python train.py --norm="layernorm" --qk_norm=false --attn_scale=0.0884 --parallel_block=false --init_std_up=0.015 --lr_mult_down=2.0 --warmup_steps=200 --decay_fraction=0.615 --decay_shape="cos" --batch_tokens=[65536, 131072, 262144] --seq_len=1024 --doc_mask=false --steps=5496 --dataset="wikipedia_en"
Each number is 200 + 30 x the weight over its row's rms, rounded and kept within 0 to 999. Layers, rows and columns count from 0. The size before them is the row's rms in percent of the matrix's.

# up: layer 2 MLP up, 2048x512, rms 0.0979, rows 804-830, columns 384-511
# down: layer 2 MLP down (transposed), 2048x512, rms 0.0898, rows 804-830, columns 384-511
up804,103,227,213,233,169,187,151,226,184,223,238,192,190,176,207,210,183,217,194,234,170,202,137,241,229,189,171,222,199,262,199,179,168,212,176,249,190,173,144,191,195,212,211,210,159,226,222,174,179,161,188,234,188,179,176,150,205,221,258,193,197,213,219,177,208,154,158,196,135,182,229,215,182,215,201,248,235,219,177,188,253,177,231,204,202,204,166,161,269,182,200,199,203,209,199,205,151,223,154,214,129,180,179,215,226,170,169,161,219,194,191,159,198,132,175,216,210,270,225,217,168,238,170,175,214,174,155,215,247
down804,098,172,204,182,260,187,195,235,190,216,234,196,227,147,174,236,185,183,196,238,200,219,191,213,180,187,191,237,192,198,197,181,132,242,229,222,211,185,171,211,210,182,190,173,198,219,206,218,209,160,148,247,195,166,176,180,269,215,200,212,230,199,252,217,177,176,252,172,206,205,188,254,181,200,232,239,212,249,203,154,228,178,219,205,113,238,181,191,235,199,225,197,227,213,251,213,201,168,207,179,170,164,110,210,246,166,182,227,215,234,209,199,236,217,238,158,199,232,132,212,204,202,205,157,229,192,162,147,196
up805,092,276,229,193,241,199,189,223,222,236,211,211,170,218,209,215,226,203,181,199,198,196,204,193,171,239,194,208,181,230,189,172,122,170,182,231,178,177,196,215,159,196,205,159,206,230,218,199,146,174,164,236,178,186,211,195,217,182,231,185,204,171,216,229,147,226,233,237,178,186,249,234,190,193,225,177,195,215,221,173,203,192,234,215,202,205,234,160,190,207,286,175,208,201,153,194,156,191,218,266,210,233,176,233,252,169,220,159,151,192,160,140,201,179,152,163,189,191,214,220,125,196,165,204,148,246,233,138,193
down805,092,209,195,188,203,161,228,175,203,221,235,167,224,205,146,200,160,207,142,202,210,201,206,229,174,166,158,205,146,163,184,159,205,206,144,259,202,201,199,194,232,206,231,237,139,188,137,172,246,233,178,177,173,188,180,226,157,209,173,171,188,211,200,225,141,198,171,220,180,193,182,157,166,205,173,226,193,206,167,200,145,174,201,134,195,183,162,154,172,200,207,172,195,215,155,174,187,242,193,206,218,196,255,241,203,224,203,192,205,238,217,227,202,199,140,199,186,155,206,224,223,201,220,198,242,218,212,158,172
up806,096,247,214,154,199,196,191,184,183,196,156,192,207,266,218,170,130,217,283,206,189,174,173,196,220,189,150,221,194,135,153,194,148,158,209,221,151,232,198,228,251,189,173,127,195,189,199,237,218,238,198,231,165,171,180,224,185,157,227,213,160,192,199,210,202,176,223,189,173,202,241,211,197,222,201,216,187,194,225,235,172,234,167,211,175,158,207,195,195,217,201,236,171,177,201,173,170,216,156,132,193,194,215,169,205,190,236,205,177,154,154,249,212,190,192,203,191,196,216,234,173,210,248,212,190,223,225,150,210
down806,095,161,195,180,197,212,146,197,202,198,221,191,169,189,148,213,223,200,221,143,192,193,206,196,202,239,184,142,204,169,193,193,214,182,234,239,219,214,243,189,255,241,175,252,183,220,175,195,214,169,170,182,239,217,240,213,171,180,243,189,239,213,182,211,201,167,221,201,165,133,210,180,182,210,195,196,209,196,246,190,188,206,174,180,186,198,213,223,199,136,180,161,216,232,229,240,176,274,201,200,135,195,190,188,233,195,243,212,208,217,221,219,207,153,179,193,200,181,142,179,231,187,154,208,223,215,241,231,165
up807,101,185,256,230,202,210,194,227,227,146,142,137,203,194,176,219,201,209,233,130,234,186,220,173,256,182,250,186,192,128,184,185,203,237,228,193,170,214,219,215,194,194,237,213,216,174,184,245,190,220,196,269,169,198,214,207,211,130,214,173,229,170,208,176,187,233,191,207,177,222,201,237,168,242,216,187,177,197,206,181,186,222,173,233,251,173,161,229,125,211,176,222,212,217,220,200,194,192,268,192,222,170,147,202,160,120,199,152,158,177,242,227,182,246,177,229,223,191,228,253,214,227,216,237,159,179,208,149,212
down807,104,195,175,222,202,199,169,197,151,199,223,192,185,239,192,216,187,222,230,182,196,164,185,183,234,220,204,209,184,205,199,201,198,189,201,212,212,179,228,194,195,208,183,213,183,125,185,191,217,170,176,219,238,215,202,188,255,225,220,204,185,141,201,222,218,206,207,232,162,233,254,258,178,177,164,234,162,242,153,229,170,251,205,257,175,241,229,248,167,190,210,140,221,193,160,219,250,209,178,247,149,166,172,208,188,236,207,222,206,213,182,199,224,233,202,273,238,218,178,276,206,130,227,190,149,159,225,196,222
up808,096,185,211,171,140,181,186,223,221,260,278,186,169,240,163,224,174,174,194,173,147,208,252,207,178,188,171,167,125,202,261,180,211,197,160,212,224,150,202,166,174,196,207,191,199,190,233,192,164,186,170,216,173,183,160,237,228,183,179,212,258,192,229,199,186,189,157,179,223,156,193,166,224,208,240,218,182,215,221,178,226,186,170,143,285,239,218,164,171,222,118,208,177,139,214,240,184,247,207,198,203,168,165,240,216,196,222,200,201,233,219,191,198,147,187,191,214,179,245,205,171,228,135,190,216,170,174,251,163
down808,099,219,248,163,208,249,179,172,200,209,179,199,228,207,182,202,224,196,145,208,221,206,243,212,227,187,199,206,237,182,209,248,172,214,210,223,207,143,201,265,197,178,220,157,175,213,199,190,197,206,238,186,234,200,214,196,185,158,216,194,173,188,218,221,241,159,198,189,198,215,199,175,133,192,207,164,200,179,219,219,246,199,187,228,176,211,200,149,192,118,196,218,148,246,182,233,176,197,197,193,176,226,154,242,201,211,194,204,228,168,136,163,206,220,258,222,245,240,202,219,202,186,219,195,182,227,249,153,188
up809,111,193,178,190,197,192,206,224,202,238,221,238,178,224,188,194,165,193,204,210,154,221,194,238,202,214,186,184,164,243,195,136,183,223,237,169,181,184,207,227,176,165,182,252,176,192,223,206,251,186,209,165,169,233,201,212,236,219,229,204,248,187,191,211,199,232,186,198,231,231,199,200,199,195,233,207,200,208,160,217,204,178,219,219,237,204,199,236,165,211,200,190,196,218,210,206,145,172,249,160,184,226,198,265,156,168,144,197,207,176,199,228,212,193,271,263,224,185,258,181,203,265,199,228,154,139,222,213,291
down809,107,169,188,218,199,152,217,205,194,183,196,201,200,151,200,227,210,243,217,185,131,207,206,188,178,183,210,131,150,241,216,155,180,198,215,180,275,161,206,178,202,200,210,213,226,184,204,224,226,207,212,185,237,173,198,203,195,213,198,193,208,202,201,232,171,167,217,187,178,229,230,202,220,138,183,218,173,146,169,184,176,219,241,202,176,238,203,175,214,192,197,208,213,194,204,229,199,211,193,186,210,228,227,141,186,248,161,230,170,242,176,261,225,203,145,202,136,182,169,221,227,195,226,223,258,223,186,251,159
up810,095,237,198,220,177,176,139,205,211,262,201,147,204,211,211,214,183,182,186,209,160,209,174,222,175,198,199,192,240,158,226,154,191,174,188,193,181,199,147,171,207,178,177,189,166,154,236,249,238,191,189,178,239,218,180,234,232,164,222,207,220,223,214,170,238,234,235,188,182,209,213,175,163,256,254,181,216,222,226,174,201,198,258,176,212,220,197,176,190,164,182,161,186,213,170,195,177,161,228,207,161,148,181,210,229,183,197,200,189,191,216,208,209,195,206,203,267,230,218,184,200,204,189,220,199,199,184,159,135
down810,102,215,252,224,122,173,198,168,213,194,165,200,208,164,208,196,226,254,195,193,175,169,160,175,180,153,182,177,193,187,217,186,175,240,202,159,175,131,212,187,177,177,217,228,175,253,172,175,191,177,182,186,210,182,194,163,164,177,139,227,229,209,232,148,209,206,185,179,185,168,194,257,171,193,219,235,204,170,154,197,206,221,218,181,194,96,197,190,196,197,197,176,210,198,159,205,231,230,197,179,171,220,198,139,213,238,176,164,237,191,181,155,175,199,233,228,174,240,246,142,219,177,169,173,173,174,183,193,237
up811,086,163,186,220,241,195,207,167,168,215,269,291,188,158,204,200,238,187,199,178,253,196,186,248,238,202,140,208,190,180,167,174,229,230,212,186,193,152,129,194,200,185,205,130,209,147,222,189,217,222,225,192,193,215,211,145,186,212,246,225,208,165,253,225,182,211,185,184,213,223,235,181,196,229,220,277,251,192,218,227,215,195,216,168,123,214,213,200,185,253,197,241,163,162,186,161,175,149,215,203,240,199,198,204,226,226,190,188,190,208,232,186,199,212,197,192,235,199,223,204,165,158,187,207,221,123,194,205,236
down811,090,247,230,211,218,162,189,174,255,186,206,177,196,198,187,130,156,194,195,189,123,148,150,175,210,249,240,204,220,229,180,240,232,197,204,173,201,183,191,184,169,192,181,182,243,188,240,187,203,142,217,234,204,199,210,150,195,124,169,137,177,182,204,193,212,168,214,193,266,185,234,180,208,226,203,174,214,181,176,254,251,167,209,230,190,154,201,197,191,172,168,134,224,149,163,200,195,213,194,197,212,204,268,166,145,209,184,148,213,212,180,228,213,156,186,238,204,252,187,180,157,219,215,255,172,182,231,200,162
up812,107,236,233,203,197,228,195,228,260,179,217,162,236,217,171,190,161,214,255,204,245,247,165,140,220,204,194,203,205,235,216,182,231,219,190,130,153,152,171,197,214,150,223,233,173,188,191,168,263,202,220,180,201,160,251,193,226,148,256,190,228,249,226,149,228,211,186,140,268,219,212,201,131,219,178,205,127,155,207,216,225,204,204,208,192,231,181,161,235,213,208,166,219,135,201,174,137,158,200,142,190,175,248,231,201,189,236,148,183,254,221,188,198,142,202,205,188,223,208,213,196,216,200,227,174,194,162,180,205
down812,107,225,180,212,194,187,231,212,198,200,87,196,187,229,203,197,158,165,208,210,234,147,193,161,219,208,195,217,225,202,206,197,198,199,210,175,194,214,158,184,167,202,152,219,193,259,225,218,206,128,240,206,198,136,199,166,236,183,131,193,237,191,198,190,235,226,176,216,223,199,214,221,145,207,206,250,216,188,198,260,158,232,200,191,202,284,175,209,234,211,202,160,178,176,209,191,154,156,245,195,185,200,217,213,195,217,189,175,200,263,233,218,180,191,227,155,183,197,189,150,269,204,198,220,223,192,140,158,166
up813,110,259,219,224,212,197,141,215,191,207,211,203,186,185,187,241,180,193,278,231,181,156,217,208,167,196,233,213,194,195,190,168,186,179,199,175,173,184,211,204,200,205,136,195,207,173,206,142,205,185,213,222,162,202,223,246,191,279,242,196,241,226,184,200,192,197,224,183,237,219,208,209,187,242,174,209,206,207,196,223,185,208,168,227,260,242,199,208,148,188,160,208,189,211,219,228,207,189,216,197,195,235,225,148,190,167,244,159,141,267,215,194,178,180,240,213,249,191,205,180,258,211,231,228,162,183,219,230,269
down813,105,178,201,226,197,180,197,217,213,215,142,199,235,192,195,191,210,205,297,164,183,216,176,273,180,196,211,112,181,179,218,219,191,201,198,269,187,190,181,237,203,181,199,190,232,238,189,192,184,195,151,244,249,245,167,179,208,186,240,171,217,211,168,259,136,172,222,215,191,199,210,212,208,211,205,205,227,219,290,228,197,221,159,208,225,129,199,174,169,195,238,249,191,208,213,230,224,209,215,216,190,159,207,209,212,170,202,249,220,256,233,252,168,213,196,224,267,240,180,168,240,227,230,202,199,219,234,203,229
up814,103,240,187,161,180,241,173,194,186,227,187,164,229,233,225,158,199,181,241,221,260,168,216,275,172,173,212,196,206,173,217,191,245,180,261,157,183,144,203,200,214,190,193,216,157,187,194,185,170,207,136,214,198,227,227,228,179,219,240,153,221,172,186,220,214,160,212,188,171,198,188,178,192,203,222,217,212,204,251,232,217,237,165,194,216,200,209,133,184,189,212,210,224,196,201,187,196,213,195,187,244,206,139,171,229,219,261,139,252,186,189,237,176,175,220,266,226,188,223,194,247,206,205,180,256,151,164,163,177
down814,100,242,124,170,165,253,195,191,188,210,224,205,191,201,190,204,160,251,233,184,168,167,188,212,219,272,204,249,233,207,236,191,234,182,223,196,199,181,163,180,198,214,152,174,169,231,178,207,224,162,176,206,175,182,136,217,207,191,240,189,173,142,172,216,220,176,189,186,214,231,198,170,205,149,191,218,150,236,170,213,214,255,201,210,241,142,230,155,151,184,182,221,181,139,200,162,173,242,186,230,214,219,203,190,182,203,227,229,224,219,190,227,197,255,205,252,171,198,175,209,225,237,142,179,158,178,171,178,180
up815,100,248,191,200,169,218,209,203,218,223,235,182,204,192,248,222,237,223,184,196,220,186,226,207,192,193,235,152,254,220,211,203,170,181,217,196,138,172,208,155,212,193,277,260,169,220,221,160,205,206,129,162,160,143,179,231,248,214,150,185,200,211,143,154,188,215,243,166,201,221,165,208,194,303,174,161,209,177,235,236,170,219,143,243,218,214,228,257,183,184,175,185,182,208,187,187,193,213,166,175,211,198,227,199,162,155,228,156,194,187,171,197,202,186,182,164,203,206,184,148,263,151,238,143,192,241,188,204,156
down815,106,210,197,222,202,191,214,212,181,170,206,208,223,188,220,161,256,196,210,156,260,194,196,216,184,136,219,183,255,235,199,197,198,199,216,158,231,192,206,144,219,150,246,244,117,248,261,216,225,210,216,225,164,201,202,201,210,222,163,220,237,254,148,197,186,198,242,176,173,216,188,203,137,256,212,185,167,178,219,229,201,152,186,240,207,217,189,220,241,207,177,213,259,159,220,221,223,178,188,201,189,183,150,173,178,194,146,223,152,185,221,242,166,240,182,186,184,189,149,229,288,190,212,132,201,249,155,220,187
up816,092,230,202,203,228,186,219,212,197,223,187,242,237,163,220,183,236,211,182,164,192,222,233,211,183,179,183,190,257,178,217,249,117,181,197,231,215,167,139,205,155,209,216,219,232,165,189,245,238,247,197,178,189,224,193,183,233,227,211,245,178,144,185,210,194,134,192,202,179,180,218,187,224,223,236,203,181,232,220,218,196,246,234,192,174,223,244,296,149,185,189,206,237,198,179,191,209,212,161,260,163,232,120,181,209,203,146,210,208,237,161,195,237,185,144,167,187,220,173,187,188,231,185,184,180,213,188,224,221
down816,092,208,216,205,144,231,232,235,145,239,177,176,213,194,211,256,194,193,199,243,246,196,204,202,151,204,179,129,175,210,174,161,249,198,142,192,232,192,167,230,244,167,222,201,201,244,217,239,151,222,171,230,230,204,148,247,130,198,228,196,231,219,213,153,213,194,211,255,202,222,209,222,158,190,193,185,215,179,215,229,162,228,213,204,192,155,168,164,178,171,215,198,195,196,206,224,176,212,188,238,223,225,223,190,203,238,200,182,186,208,262,248,236,216,191,178,211,199,210,221,202,202,196,228,202,168,222,207,227
up817,111,226,157,188,222,205,192,188,179,220,249,194,212,228,201,157,201,215,223,171,217,199,172,187,183,156,206,204,260,205,243,140,182,250,196,202,150,241,169,177,226,185,217,210,212,195,186,217,159,199,247,150,188,185,172,240,195,218,175,199,164,182,238,211,139,196,219,194,203,180,200,215,196,252,262,192,221,193,226,207,237,207,182,192,232,193,189,249,198,212,213,200,220,217,224,225,198,175,203,181,182,167,187,216,242,196,173,194,213,202,198,199,178,205,249,204,211,209,195,205,221,187,231,219,230,273,186,251,151
down817,099,187,199,259,204,207,229,198,178,258,233,181,149,190,206,194,230,238,232,168,206,213,192,185,176,160,228,233,298,189,238,169,221,190,231,192,160,194,197,136,203,193,212,269,174,139,169,185,210,194,186,187,231,225,208,202,219,192,144,173,204,208,230,206,155,202,186,238,224,227,245,212,231,154,217,200,179,203,146,261,189,173,206,219,248,233,237,190,204,264,193,207,236,198,168,216,239,166,211,208,179,218,233,249,218,214,170,191,205,159,180,245,132,222,196,228,187,194,280,190,213,216,184,189,201,248,202,230,167
up818,103,208,171,214,213,245,187,220,169,171,211,198,203,191,201,165,186,156,205,200,267,187,205,180,238,203,214,205,243,217,198,203,191,245,208,234,196,192,239,204,218,204,92,170,205,202,189,209,229,217,165,199,205,196,220,238,140,203,205,215,164,159,167,213,235,221,224,183,171,230,169,202,193,190,239,161,133,163,181,220,168,209,176,202,237,230,247,207,224,149,260,187,254,191,266,219,199,188,176,170,211,233,215,210,223,220,194,196,143,195,233,229,182,217,224,192,243,217,182,176,238,298,189,217,210,156,177,204,196
down818,105,140,244,199,228,204,166,151,158,144,173,235,174,225,185,183,168,202,234,205,169,197,202,183,220,230,163,207,215,134,166,156,172,253,159,209,201,181,186,199,172,201,153,144,237,166,228,205,217,222,214,197,263,178,135,174,187,218,207,242,163,177,187,252,146,209,221,214,191,234,241,187,169,188,198,192,180,223,191,172,214,194,219,213,233,217,218,201,234,151,187,153,256,190,225,190,189,188,215,145,160,236,216,198,195,200,166,188,195,224,240,213,172,177,212,161,178,236,199,212,175,199,204,186,188,173,218,177,182
up819,109,214,212,152,192,178,198,205,130,185,166,231,222,206,196,219,214,183,190,258,194,203,138,253,159,163,170,164,174,193,196,198,223,220,213,175,238,176,154,170,173,205,207,221,179,252,140,145,161,185,238,177,205,148,213,186,240,203,209,186,194,206,190,172,244,190,195,148,223,169,221,168,190,221,220,189,173,212,163,156,212,186,238,255,225,177,158,190,189,215,152,219,202,184,158,180,167,253,217,168,191,200,184,151,227,142,195,190,212,161,162,211,215,214,158,142,214,247,176,224,212,178,215,192,180,198,233,208,225
down819,117,226,227,130,181,200,199,231,143,180,211,219,232,218,207,184,218,155,190,238,210,195,199,184,172,210,216,191,205,258,232,233,179,229,148,222,178,220,184,159,186,138,197,203,224,237,267,218,166,200,210,163,202,196,192,219,191,195,204,187,187,186,193,174,218,176,275,185,184,233,262,197,210,232,181,222,203,166,204,195,144,188,205,194,190,159,239,176,237,186,219,148,169,180,208,221,204,233,201,225,192,199,215,173,185,163,176,182,223,215,212,192,227,219,218,185,176,171,196,192,188,240,242,225,209,142,239,188,152
up820,095,188,178,215,195,201,194,217,200,234,220,99,159,181,255,181,159,190,189,229,264,149,208,195,174,181,188,191,217,188,208,188,210,251,255,244,207,165,213,224,188,233,172,145,173,242,190,171,202,193,163,208,211,212,206,231,268,199,220,240,181,185,199,175,212,184,214,232,123,124,193,193,185,184,208,203,219,214,183,184,163,227,126,211,213,165,222,164,199,194,231,220,173,167,201,215,279,249,167,282,180,111,183,202,195,198,226,229,205,161,175,223,167,205,224,207,197,207,151,173,172,224,238,206,224,189,208,202,188
down820,093,239,146,237,234,238,228,192,216,230,164,212,240,219,178,216,230,170,215,174,194,218,191,199,189,197,243,242,164,195,200,192,178,182,214,152,196,214,212,213,257,202,212,193,179,187,195,230,144,129,189,211,224,142,150,189,187,167,194,159,199,244,175,215,181,147,191,200,222,266,163,195,166,214,173,194,229,171,219,234,232,132,224,207,180,188,200,237,235,201,185,184,199,169,247,200,192,160,152,185,194,222,169,197,230,186,230,202,185,195,210,163,197,246,185,195,206,150,241,167,159,238,185,152,167,234,184,222,180
up821,113,193,224,147,237,193,237,247,206,162,204,183,145,229,193,187,147,215,177,162,172,192,236,225,215,187,210,211,226,179,209,217,174,189,227,173,200,252,233,195,192,166,183,232,221,189,219,236,184,160,177,206,222,201,212,191,175,184,209,166,229,134,233,179,208,188,184,142,200,153,214,123,177,163,239,223,230,196,209,212,213,221,195,255,203,195,222,244,188,176,202,244,190,206,218,197,220,187,236,236,166,216,225,217,193,197,169,198,144,188,227,282,206,151,156,185,224,170,245,210,198,164,236,224,145,211,213,103,203
down821,107,188,206,205,257,170,198,196,238,189,221,240,197,219,148,202,183,228,166,163,222,218,251,226,227,228,243,182,206,233,179,221,244,224,242,238,185,220,187,192,243,212,211,199,193,226,184,216,175,198,192,207,194,212,201,209,173,154,180,244,160,177,182,191,158,245,199,132,172,154,166,227,186,184,224,157,203,175,196,160,204,166,204,206,188,246,178,186,212,217,237,199,165,196,210,230,166,157,212,176,158,176,162,180,233,201,172,149,232,201,224,230,230,227,141,180,233,172,195,189,250,227,175,235,155,175,177,244,200
up822,090,192,161,194,185,222,213,189,273,197,258,209,237,192,223,170,196,178,190,190,211,204,181,207,242,209,200,168,222,195,227,144,177,245,223,221,212,186,210,154,229,199,184,229,158,215,183,215,248,108,245,186,188,214,194,196,136,172,213,196,162,236,124,184,233,137,167,194,206,193,158,208,139,205,237,182,177,204,209,168,159,218,221,189,185,215,183,119,225,167,195,195,164,268,202,198,182,209,213,149,202,263,197,232,217,198,161,159,167,152,234,187,169,172,213,194,168,212,206,177,221,194,221,188,180,167,214,162,188
down822,093,167,239,171,242,231,219,192,165,216,188,187,186,190,216,192,224,192,168,223,175,250,203,197,133,168,212,258,164,226,239,194,232,201,215,209,167,225,201,221,174,227,205,196,229,187,156,194,152,247,207,206,200,170,196,172,106,171,234,197,266,194,180,211,198,175,200,258,213,173,225,224,239,196,167,218,187,248,221,197,225,205,151,143,235,156,182,222,169,185,187,206,248,215,196,221,190,213,194,199,160,193,184,213,264,200,235,213,257,206,204,194,180,175,215,226,195,163,255,193,253,232,182,138,197,229,211,189,233
up823,108,217,228,179,213,232,194,210,203,198,176,223,239,177,189,228,211,196,116,202,224,204,170,188,256,163,191,198,232,200,233,227,219,205,151,240,136,186,211,183,204,132,194,201,209,197,273,210,163,192,122,173,229,201,226,201,234,227,204,190,221,208,201,175,190,202,203,224,222,208,196,143,229,203,189,240,261,250,231,181,198,154,223,251,218,188,270,164,245,275,280,200,202,192,231,223,185,187,188,206,152,283,232,225,159,189,186,235,172,164,196,246,228,215,186,236,224,224,240,200,203,203,270,172,264,195,244,221,168
down823,109,187,193,221,243,165,169,163,196,121,184,215,203,239,184,205,210,155,144,222,193,226,186,236,194,175,195,176,175,150,198,174,161,248,181,173,190,217,205,227,172,228,236,226,190,188,137,226,254,217,209,238,195,199,153,164,191,223,192,209,171,193,199,199,183,189,200,168,178,204,200,201,252,240,288,221,255,243,210,217,240,202,253,183,198,211,182,155,218,182,204,172,210,175,178,239,223,184,203,235,206,149,180,185,213,224,256,157,184,190,204,237,195,181,212,202,212,253,174,182,139,202,224,183,201,188,227,211,162
up824,105,192,209,250,180,199,224,147,161,202,223,223,198,187,173,249,226,120,186,177,182,199,186,210,215,134,211,189,200,194,155,195,212,155,169,188,163,238,173,173,242,213,211,173,248,211,268,232,213,220,173,193,181,187,199,214,233,242,240,153,217,175,164,153,242,231,163,227,156,230,217,168,191,225,137,172,150,177,265,224,192,175,161,256,146,173,198,127,205,217,180,217,140,219,158,224,228,185,234,180,220,240,197,187,188,190,211,193,160,179,211,217,191,183,178,192,203,232,223,208,184,233,184,155,174,238,176,213,191
down824,095,187,189,189,162,198,190,165,184,265,188,226,230,167,206,173,199,211,202,167,194,189,228,199,221,234,164,193,200,207,254,211,242,195,171,145,192,235,158,187,178,172,202,245,164,190,136,210,199,205,153,197,174,237,234,236,174,175,191,194,181,154,222,192,207,217,185,153,199,170,241,191,156,164,191,210,233,234,181,189,216,227,177,218,174,216,200,203,211,230,224,208,176,161,178,156,225,209,222,195,246,188,210,172,226,250,216,155,130,223,210,147,246,160,169,228,263,197,212,193,277,223,200,200,232,224,249,189,186
up825,092,247,172,173,198,190,249,200,173,175,206,217,175,208,212,208,212,227,170,171,255,204,170,266,254,222,186,171,257,170,212,236,185,182,217,166,180,228,188,220,216,208,191,266,190,135,170,223,121,203,211,253,170,171,182,249,217,160,249,260,200,146,230,150,264,203,178,200,168,240,215,213,205,174,182,194,135,173,202,194,197,208,222,215,243,139,203,183,213,190,191,192,189,218,199,190,245,210,203,186,202,220,218,164,184,204,238,139,186,190,232,120,195,197,203,195,219,140,210,176,182,189,268,139,188,233,227,201,193
down825,088,219,228,174,204,206,200,195,139,201,162,192,197,220,188,124,201,181,161,141,213,264,216,165,190,194,221,190,170,179,205,201,217,210,144,106,216,184,224,258,129,222,196,148,157,187,270,201,242,215,96,209,206,132,223,190,165,203,216,196,172,218,201,261,206,156,233,190,176,147,174,189,176,183,235,177,169,204,198,223,195,161,124,226,208,219,227,215,208,235,260,216,231,269,165,226,203,220,178,191,185,183,152,210,207,270,232,198,167,188,167,217,175,172,212,220,200,229,243,140,179,184,206,206,209,157,155,183,233
up826,096,176,243,159,139,217,212,183,224,154,226,227,188,154,211,241,168,218,183,167,204,201,184,220,173,252,163,191,216,210,257,163,217,187,162,168,140,225,158,174,210,193,219,213,169,198,239,258,194,253,159,168,199,171,222,213,242,135,198,218,187,218,212,207,244,174,178,220,231,180,164,174,239,186,142,196,161,185,172,157,146,187,114,227,205,191,229,208,191,246,174,190,160,208,181,168,155,213,223,227,238,227,209,202,213,209,247,183,209,216,219,190,179,214,223,223,194,190,204,205,198,175,222,200,175,191,181,160,215
down826,095,207,212,216,228,101,196,176,195,164,206,207,253,215,192,201,205,155,198,208,195,192,190,193,214,147,168,268,232,234,220,186,175,269,171,182,183,254,168,193,175,199,176,220,201,205,287,181,154,247,196,194,204,200,189,162,119,213,195,232,189,201,232,189,196,245,217,199,186,216,167,179,159,179,171,209,171,250,132,214,183,197,213,248,193,156,156,220,129,185,237,201,181,197,204,173,173,173,228,215,287,194,198,249,228,199,162,205,198,206,230,182,177,172,198,169,223,253,203,211,247,210,233,222,205,210,159,147,242
up827,096,254,148,225,203,195,250,175,173,160,151,208,242,170,204,194,245,216,244,215,220,198,209,163,219,231,229,216,252,199,252,187,154,250,199,209,184,231,215,178,234,205,208,249,238,197,193,159,225,246,186,167,194,197,217,195,208,197,227,161,252,212,170,260,181,222,216,194,214,193,229,177,223,200,199,168,218,163,191,183,188,189,248,226,191,186,184,208,164,153,157,175,169,180,223,194,241,188,213,197,143,171,205,170,188,204,200,206,211,223,167,202,189,208,219,236,171,214,217,167,215,193,183,212,170,180,152,177,215
down827,097,177,207,214,155,176,177,223,186,168,225,182,213,283,216,190,194,162,179,187,225,224,278,192,201,197,220,172,203,177,226,155,236,250,189,165,237,165,247,255,130,183,151,196,192,231,188,179,253,216,200,158,266,162,208,167,206,231,171,198,191,185,239,169,246,154,204,202,207,223,234,168,133,227,158,221,209,236,220,214,237,184,192,152,227,214,201,245,153,181,152,214,146,166,223,133,190,186,197,235,217,226,191,192,195,214,237,181,212,193,186,222,164,158,181,197,248,194,234,161,222,205,157,194,159,173,203,207,197
up828,089,223,194,181,230,191,225,180,217,199,199,211,219,187,206,206,187,183,152,277,201,184,202,187,146,250,143,197,178,198,188,161,191,212,192,177,223,281,213,215,130,175,171,198,164,207,173,189,150,209,175,213,216,179,223,182,220,227,199,244,220,207,213,222,147,195,142,159,267,232,175,209,175,209,190,220,198,154,231,152,219,180,219,204,231,164,188,201,208,241,243,152,233,204,251,201,199,213,134,192,208,196,156,155,190,196,208,144,184,253,189,132,179,167,205,207,215,186,168,219,183,208,215,208,179,233,232,170,220
down828,086,195,232,141,162,204,206,189,162,173,231,157,171,173,210,215,191,194,222,182,169,181,184,137,155,249,212,225,210,187,161,245,201,173,210,170,216,212,166,229,193,191,205,186,142,161,174,166,180,184,182,219,143,205,245,205,206,257,133,228,204,184,200,179,216,224,185,186,231,173,181,186,204,222,190,251,176,198,212,176,222,238,150,248,221,238,241,161,135,216,248,239,186,255,216,201,145,164,157,193,175,218,148,163,247,261,208,249,190,213,153,171,222,174,209,178,237,168,200,174,221,213,220,177,127,148,170,205,293
up829,098,209,199,186,209,159,244,200,178,200,171,238,170,228,237,236,199,195,260,225,202,190,179,258,270,189,201,155,182,225,218,195,204,188,144,225,234,242,171,150,238,191,227,197,201,228,207,220,164,196,188,160,255,152,170,250,197,168,232,196,191,169,215,235,141,256,214,180,230,180,207,163,228,184,214,219,204,179,229,228,205,207,157,181,190,120,178,182,140,252,183,186,228,200,231,156,191,224,176,219,227,204,161,264,214,171,195,202,128,237,183,133,128,197,218,179,220,233,257,232,194,210,202,253,179,153,186,202,205
down829,097,230,195,194,253,175,195,185,200,216,222,248,186,222,216,185,202,204,219,198,183,229,175,183,206,212,203,216,180,185,230,205,188,243,218,173,257,192,184,189,137,242,174,193,249,199,191,191,171,175,212,208,195,205,234,216,197,216,175,242,242,174,203,267,215,203,216,189,144,198,191,199,236,199,167,127,211,242,195,147,201,199,194,123,188,188,209,118,224,179,241,194,195,211,214,210,212,223,221,182,208,221,223,247,199,215,153,260,182,175,191,231,150,208,220,205,248,191,147,156,204,189,199,247,222,216,195,249,159
up830,100,211,200,216,209,190,226,185,177,229,223,192,134,214,188,167,250,152,233,185,172,146,219,274,166,215,229,174,179,220,204,198,229,200,189,200,209,195,219,202,206,210,179,185,243,221,197,189,209,206,204,159,204,227,133,171,256,215,204,206,226,213,169,252,222,169,213,171,192,241,191,201,186,192,212,211,284,201,212,261,205,191,197,186,205,225,200,240,253,193,215,262,188,185,173,243,192,178,247,197,235,185,205,164,224,207,220,203,140,174,282,196,206,175,165,188,177,197,259,210,156,234,162,167,179,150,196,216,205
down830,095,261,233,178,173,161,198,194,203,191,217,230,154,169,196,187,270,178,230,267,147,189,186,223,159,261,235,192,164,240,185,188,256,218,164,169,171,186,151,230,240,205,189,256,160,245,178,185,164,128,223,186,185,226,212,143,245,184,219,189,164,212,196,245,231,188,220,244,164,219,180,192,226,243,199,139,289,198,213,176,218,175,181,188,202,214,196,209,198,200,206,179,186,211,184,160,190,182,193,232,178,202,189,215,257,224,192,164,212,187,236,177,198,228,247,214,168,239,234,191,192,180,226,249,192,191,171,153,215